Weights of a small transformer language model.
Architecture: LayerNorm before each block, biases, tied embeddings, capped logits.
Each number is 200 + 40 x the weight over its row's rms, rounded and kept within 0 to 999. Layers, rows and columns count from 0. The size before them is the row's rms in percent of the matrix's.

# down: layer 3 MLP down (transposed), 384x96, rms 0.0758, rows 311-327, columns 0-95
# up: layer 3 MLP up, 384x96, rms 0.0759, rows 312-327, columns 0-95
down311,092,171,222,130,128,233,229,192,97,193,125,172,240,201,258,206,213,188,211,195,209,185,239,220,161,253,230,211,226,304,185,212,207,194,150,210,204,212,196,223,172,100,253,191,203,249,284,151,176,173,156,214,179,98,157,117,166,209,210,196,212,188,209,210,277,118,202,203,170,203,152,196,198,224,177,243,246,214,242,150,226,206,189,178,226,134,206,194,259,175,193,140,251,219,234,191,176
up312,100,227,245,242,153,246,191,218,171,196,220,270,222,309,211,252,228,226,219,211,227,202,176,177,182,196,193,241,213,215,201,227,246,190,196,168,261,160,248,179,150,169,272,136,273,152,179,255,241,129,221,185,216,221,197,247,204,137,210,192,254,136,181,140,228,197,192,173,189,220,269,184,178,176,130,191,233,211,165,142,213,233,290,152,155,236,231,159,202,165,262,262,159,160,262,255,199
down312,096,189,214,136,164,151,196,243,254,214,265,264,136,247,140,209,192,164,160,179,158,213,228,188,209,114,243,221,192,228,211,190,228,132,233,222,166,223,178,204,94,207,239,263,103,193,197,170,161,182,213,246,161,173,190,209,194,158,197,186,213,219,190,204,208,172,172,144,220,208,226,182,165,167,178,210,165,253,220,163,234,257,203,181,78,215,198,189,283,158,146,154,184,298,232,205,188
up313,113,209,277,212,215,210,191,110,168,172,143,224,185,230,193,242,178,271,232,172,193,118,216,177,215,217,142,210,203,148,235,186,153,325,197,201,122,190,175,146,203,206,147,188,301,234,145,199,205,235,260,215,268,166,149,176,201,226,184,192,177,199,265,245,151,190,222,263,212,225,229,233,151,191,151,157,266,170,250,207,207,136,207,176,210,256,198,232,213,201,175,232,189,243,239,154,191
down313,112,222,136,212,164,220,145,184,205,202,147,186,263,179,177,273,214,160,196,238,226,240,181,184,249,253,235,210,193,210,218,121,215,218,141,158,250,136,218,195,211,202,253,113,129,170,215,217,245,221,169,283,196,189,190,186,238,262,230,158,243,197,186,245,192,204,145,188,176,233,202,238,247,231,251,149,164,189,173,169,175,291,179,181,200,189,172,256,207,190,95,218,248,218,110,270,187
up314,106,247,176,198,196,190,227,151,223,220,202,208,201,209,231,141,72,190,123,203,104,165,280,171,216,214,193,234,166,177,273,221,234,214,266,171,265,204,108,243,199,196,207,151,240,215,109,170,221,219,215,205,242,249,185,230,207,178,187,215,153,182,192,221,207,195,227,147,190,240,156,271,199,145,234,181,234,222,223,250,195,221,186,226,157,235,247,206,117,137,178,183,241,195,237,224,266
down314,114,201,190,169,226,202,165,252,246,185,153,223,255,197,256,218,219,212,270,281,212,205,234,211,194,198,191,173,183,276,175,172,165,172,140,253,219,171,265,127,149,207,231,209,142,215,193,253,228,230,204,228,177,210,202,165,246,219,193,249,206,191,225,154,152,169,218,206,176,128,184,127,196,229,193,277,331,137,259,121,140,167,230,221,229,174,170,230,251,198,159,167,191,207,274,200,192
up315,105,240,178,180,168,170,185,205,165,252,213,181,214,158,155,142,241,114,180,170,164,223,240,160,241,276,216,213,231,221,206,281,171,184,198,251,238,162,228,133,190,260,231,264,235,190,189,226,141,284,238,253,142,179,204,199,196,152,182,242,231,173,261,157,179,277,153,142,244,219,196,193,140,213,205,217,212,252,186,227,258,126,229,274,222,239,182,158,153,200,164,227,144,205,212,200,138
down315,092,173,256,243,237,264,233,204,230,145,235,174,320,232,197,201,239,296,251,158,184,209,123,243,145,181,224,218,210,170,195,179,258,226,206,185,158,215,133,247,175,162,146,145,175,204,154,167,209,177,152,193,219,197,271,179,231,172,208,180,113,224,129,233,178,172,243,169,231,157,162,227,168,249,149,224,203,160,166,138,270,176,186,234,150,221,187,237,202,186,218,175,205,231,179,269,195
up316,089,181,177,213,236,196,196,241,215,175,194,244,235,145,161,206,247,226,272,266,224,160,162,220,167,223,204,118,166,279,177,190,214,203,156,126,194,209,181,137,234,118,162,183,244,207,182,202,145,119,156,124,187,245,210,186,150,184,192,160,200,160,158,180,190,254,247,214,171,295,234,146,237,219,228,204,167,153,165,251,224,212,178,182,214,101,200,215,210,193,237,194,114,253,200,151,166
down316,105,213,247,202,204,235,201,202,158,198,223,164,147,130,212,217,176,139,213,196,235,229,153,176,178,220,244,143,198,225,189,235,281,112,198,203,181,124,215,176,180,278,227,223,232,190,175,245,277,245,175,245,224,126,211,202,165,192,223,226,244,265,207,150,232,236,112,168,166,232,145,174,273,202,253,262,217,209,204,143,148,164,199,200,189,297,220,200,203,215,182,206,242,193,158,257,282
up317,095,175,251,264,238,142,171,208,166,154,202,257,252,206,259,209,159,223,230,207,231,169,204,168,195,203,194,190,220,169,209,189,171,206,135,192,240,170,274,206,237,250,231,182,202,213,197,189,237,205,262,192,194,129,296,250,264,230,202,171,210,249,128,223,136,231,153,143,178,221,198,182,122,140,195,188,172,176,249,187,249,247,174,176,209,195,258,177,119,238,271,256,110,150,179,185,156
down317,079,220,222,211,268,176,179,208,197,273,239,237,269,243,209,206,177,194,152,196,230,169,195,202,155,191,224,186,217,135,176,226,220,258,206,207,175,116,230,159,84,201,230,250,262,264,169,148,149,207,209,168,206,191,145,92,145,296,235,166,238,147,179,170,249,164,221,208,171,185,208,167,259,204,186,171,171,227,212,266,213,217,234,208,215,212,225,264,252,233,195,207,166,284,208,166,209
up318,108,168,239,256,215,215,128,191,123,140,195,226,209,208,201,149,184,227,298,278,182,166,126,231,217,245,176,145,212,251,197,166,215,196,151,176,144,149,194,170,142,134,216,121,207,252,173,166,177,167,158,156,201,211,246,194,203,196,220,200,112,210,195,214,198,158,219,274,169,243,241,155,211,230,188,253,258,184,229,209,251,251,252,172,223,160,209,195,249,210,300,232,246,180,217,190,195
down318,108,248,229,206,240,239,180,147,194,203,186,217,209,113,187,266,217,166,180,176,217,194,120,251,239,263,228,198,178,188,205,208,155,153,140,145,173,257,212,272,233,187,221,244,200,164,231,230,225,169,185,273,113,150,239,137,218,211,217,226,205,166,130,200,173,266,158,168,184,215,268,249,187,213,184,167,202,187,196,184,249,219,222,258,220,223,136,206,161,162,179,151,261,89,191,206,265
up319,091,195,160,200,175,177,171,228,191,137,194,150,224,173,222,288,180,203,199,180,216,206,165,291,196,185,152,224,178,281,233,227,169,252,168,126,111,138,198,229,230,166,173,220,231,235,189,242,178,153,212,161,225,198,233,195,232,174,225,185,161,200,209,191,187,224,180,222,237,226,201,112,87,190,178,162,259,260,128,208,144,194,231,183,156,201,245,212,187,178,152,242,179,217,308,141,153
down319,094,174,215,230,185,256,130,211,189,193,231,176,246,136,198,195,166,241,162,201,178,243,154,247,213,179,154,195,137,173,141,208,232,278,231,245,178,186,175,164,189,238,216,244,199,222,198,227,164,189,161,215,140,221,204,91,199,223,117,168,141,106,159,216,273,137,173,156,211,259,248,133,223,242,182,194,258,216,214,295,220,236,239,181,197,182,198,162,242,165,207,224,178,225,231,271,188
up320,104,267,185,186,148,197,250,194,211,171,231,234,209,226,168,280,176,278,131,201,141,194,168,207,181,209,165,162,203,227,216,209,177,179,226,182,225,230,163,229,169,243,234,227,258,312,188,282,140,200,245,191,187,176,205,254,192,167,137,208,169,145,221,210,198,199,194,178,175,261,256,261,180,67,194,161,225,212,183,266,238,201,186,269,199,234,172,196,152,182,237,220,264,233,233,156,151
down320,100,206,177,206,267,200,184,241,221,220,208,172,147,214,217,178,252,197,240,244,277,249,228,169,176,225,227,208,153,232,164,204,219,186,225,226,143,193,92,166,193,154,136,209,164,173,226,172,204,148,279,179,156,197,188,171,184,164,218,158,249,220,177,170,135,219,235,168,271,232,215,251,260,188,244,221,159,292,131,150,189,209,248,223,254,168,251,234,198,195,188,199,170,198,139,76,199
up321,094,186,180,223,216,190,157,166,194,200,212,246,252,164,196,215,155,228,217,183,230,227,155,249,220,208,258,176,130,197,266,261,219,235,200,313,205,250,185,224,157,138,200,177,223,253,205,179,189,118,141,171,193,133,186,175,190,146,98,241,216,212,231,123,209,205,250,198,255,174,218,252,158,159,137,93,213,228,222,253,243,248,215,195,154,216,176,237,231,231,160,169,170,174,195,235,171
down321,087,182,248,236,125,201,208,159,221,212,195,184,232,147,210,204,220,243,248,207,214,182,282,148,184,188,178,246,185,144,254,258,214,229,193,114,223,220,273,239,224,202,166,195,233,187,221,157,168,191,216,174,271,206,181,268,187,196,229,219,234,182,234,204,188,273,144,242,145,174,158,213,203,261,183,246,240,124,257,283,194,113,166,207,211,274,256,206,177,247,230,214,279,158,238,190,241
up322,098,200,306,166,262,273,217,207,165,173,202,180,208,168,279,260,194,250,228,156,243,165,200,205,244,209,196,188,197,233,218,174,162,208,211,254,219,181,193,127,189,156,205,229,232,209,157,196,163,208,137,202,266,217,170,184,218,267,184,187,168,228,178,194,202,91,238,182,196,183,279,282,238,285,188,204,185,202,251,194,152,236,231,176,167,257,202,250,284,211,163,182,164,194,273,158,252
down322,096,154,241,236,250,142,180,264,182,158,141,194,135,224,166,168,217,165,158,186,227,229,208,189,207,205,205,194,140,180,114,258,209,278,205,213,189,187,165,264,214,262,170,222,179,320,257,178,187,220,234,229,196,258,211,191,160,181,237,147,173,279,222,221,226,222,211,219,229,246,147,212,201,206,223,225,215,261,198,191,167,288,165,307,240,235,216,185,170,264,194,211,239,184,134,195,205
up323,099,229,127,295,190,151,211,232,281,201,160,268,193,154,245,163,248,219,200,171,151,249,182,233,178,198,203,205,211,192,203,192,210,288,232,136,198,151,306,244,171,178,203,192,224,168,170,172,213,191,227,122,277,214,232,252,203,218,159,218,217,277,248,210,165,230,170,159,227,224,227,216,231,213,200,172,197,203,172,233,152,186,266,154,223,197,115,191,231,206,123,226,131,217,243,218,250
down323,096,101,179,207,147,207,249,214,183,184,260,239,211,229,220,176,184,196,221,174,210,182,229,223,176,184,185,253,177,244,162,148,189,172,178,249,160,276,194,85,204,272,239,249,172,246,209,217,145,222,204,235,163,168,241,186,138,219,247,244,201,166,221,175,156,218,144,193,270,207,225,151,222,287,180,267,250,209,168,207,268,170,231,191,125,200,281,202,215,154,151,216,187,262,223,164,186
up324,096,255,248,248,180,168,241,188,148,196,171,182,203,188,186,205,214,192,184,106,188,169,205,211,236,245,212,148,145,225,276,188,172,193,202,114,197,176,174,131,182,143,191,143,175,239,195,169,224,187,190,190,245,288,231,126,276,165,238,215,196,167,99,155,186,204,211,158,123,174,267,236,192,169,150,216,326,239,187,218,244,191,179,230,144,169,184,177,191,229,180,239,206,197,167,210,193
down324,106,136,148,171,180,163,165,230,205,281,165,195,180,188,227,253,126,175,161,208,173,203,259,241,246,216,172,144,214,183,170,182,178,196,212,250,228,169,231,294,148,226,204,194,144,198,146,268,185,211,189,224,159,185,166,237,129,275,169,239,209,253,255,283,210,289,242,214,164,171,185,206,173,196,183,237,80,243,165,257,197,209,213,159,229,210,178,210,186,228,249,179,206,185,265,231,207
up325,099,128,206,182,203,257,204,171,99,221,159,199,256,275,225,146,208,242,211,252,209,159,207,247,194,222,179,162,182,259,171,237,242,260,224,229,226,184,154,105,201,193,193,241,185,186,154,162,146,170,224,152,199,134,220,170,236,204,165,138,218,226,295,216,214,203,215,198,269,268,248,227,166,176,182,199,255,148,176,196,186,169,189,246,275,169,238,257,233,262,256,174,221,248,195,191,162
down325,096,189,184,207,188,178,224,223,205,255,115,153,166,145,211,303,165,209,218,204,220,196,158,222,232,205,208,206,153,186,168,168,189,190,233,183,163,217,224,217,183,168,257,253,192,226,218,223,233,206,189,288,116,182,127,158,265,275,243,167,243,202,275,262,226,133,261,235,97,213,227,187,115,192,171,158,216,225,171,174,229,266,270,208,186,200,213,183,220,188,163,232,172,153,165,165,185
up326,088,281,249,171,192,180,119,224,249,244,196,292,213,192,207,135,210,160,178,193,170,181,132,220,213,253,203,202,257,231,207,152,234,187,159,158,190,232,168,185,180,214,242,230,156,227,201,205,207,189,185,200,209,252,168,60,260,160,209,131,218,182,236,216,173,250,196,257,198,223,232,213,322,227,192,257,133,218,175,171,183,279,161,189,152,231,180,233,167,176,220,164,238,209,210,222,185
down326,084,214,177,200,169,190,266,193,226,248,163,259,195,205,228,187,288,223,196,156,215,224,241,105,173,166,188,197,213,189,199,257,193,224,190,149,250,217,280,194,314,183,192,202,222,134,228,202,219,135,244,155,252,177,159,242,233,230,183,209,130,264,179,196,204,251,162,251,154,203,223,197,187,209,231,295,224,233,296,260,217,126,189,208,205,223,225,213,226,227,212,229,263,157,242,185,237
up327,088,150,274,190,266,148,215,278,163,174,215,243,242,210,187,262,230,196,243,69,206,166,252,203,300,209,196,159,195,211,214,231,160,230,216,250,169,155,162,236,172,162,184,199,169,196,222,191,130,227,124,171,177,176,223,207,205,260,227,101,190,227,124,202,224,189,205,180,156,274,164,230,217,135,240,222,190,185,172,161,247,222,199,265,206,214,181,239,193,216,208,134,211,204,214,232,220
down327,092,177,211,178,208,182,243,166,233,326,185,249,150,156,244,204,214,195,201,195,227,195,169,177,143,176,173,207,186,150,162,185,256,149,190,244,191,178,278,194,202,278,216,215,200,177,175,211,124,217,233,246,231,156,157,206,163,208,158,246,229,207,240,137,251,139,195,211,211,203,184,171,154,194,170,200,220,212,254,151,143,252,208,99,260,168,191,229,168,170,144,259,180,207,160,145,307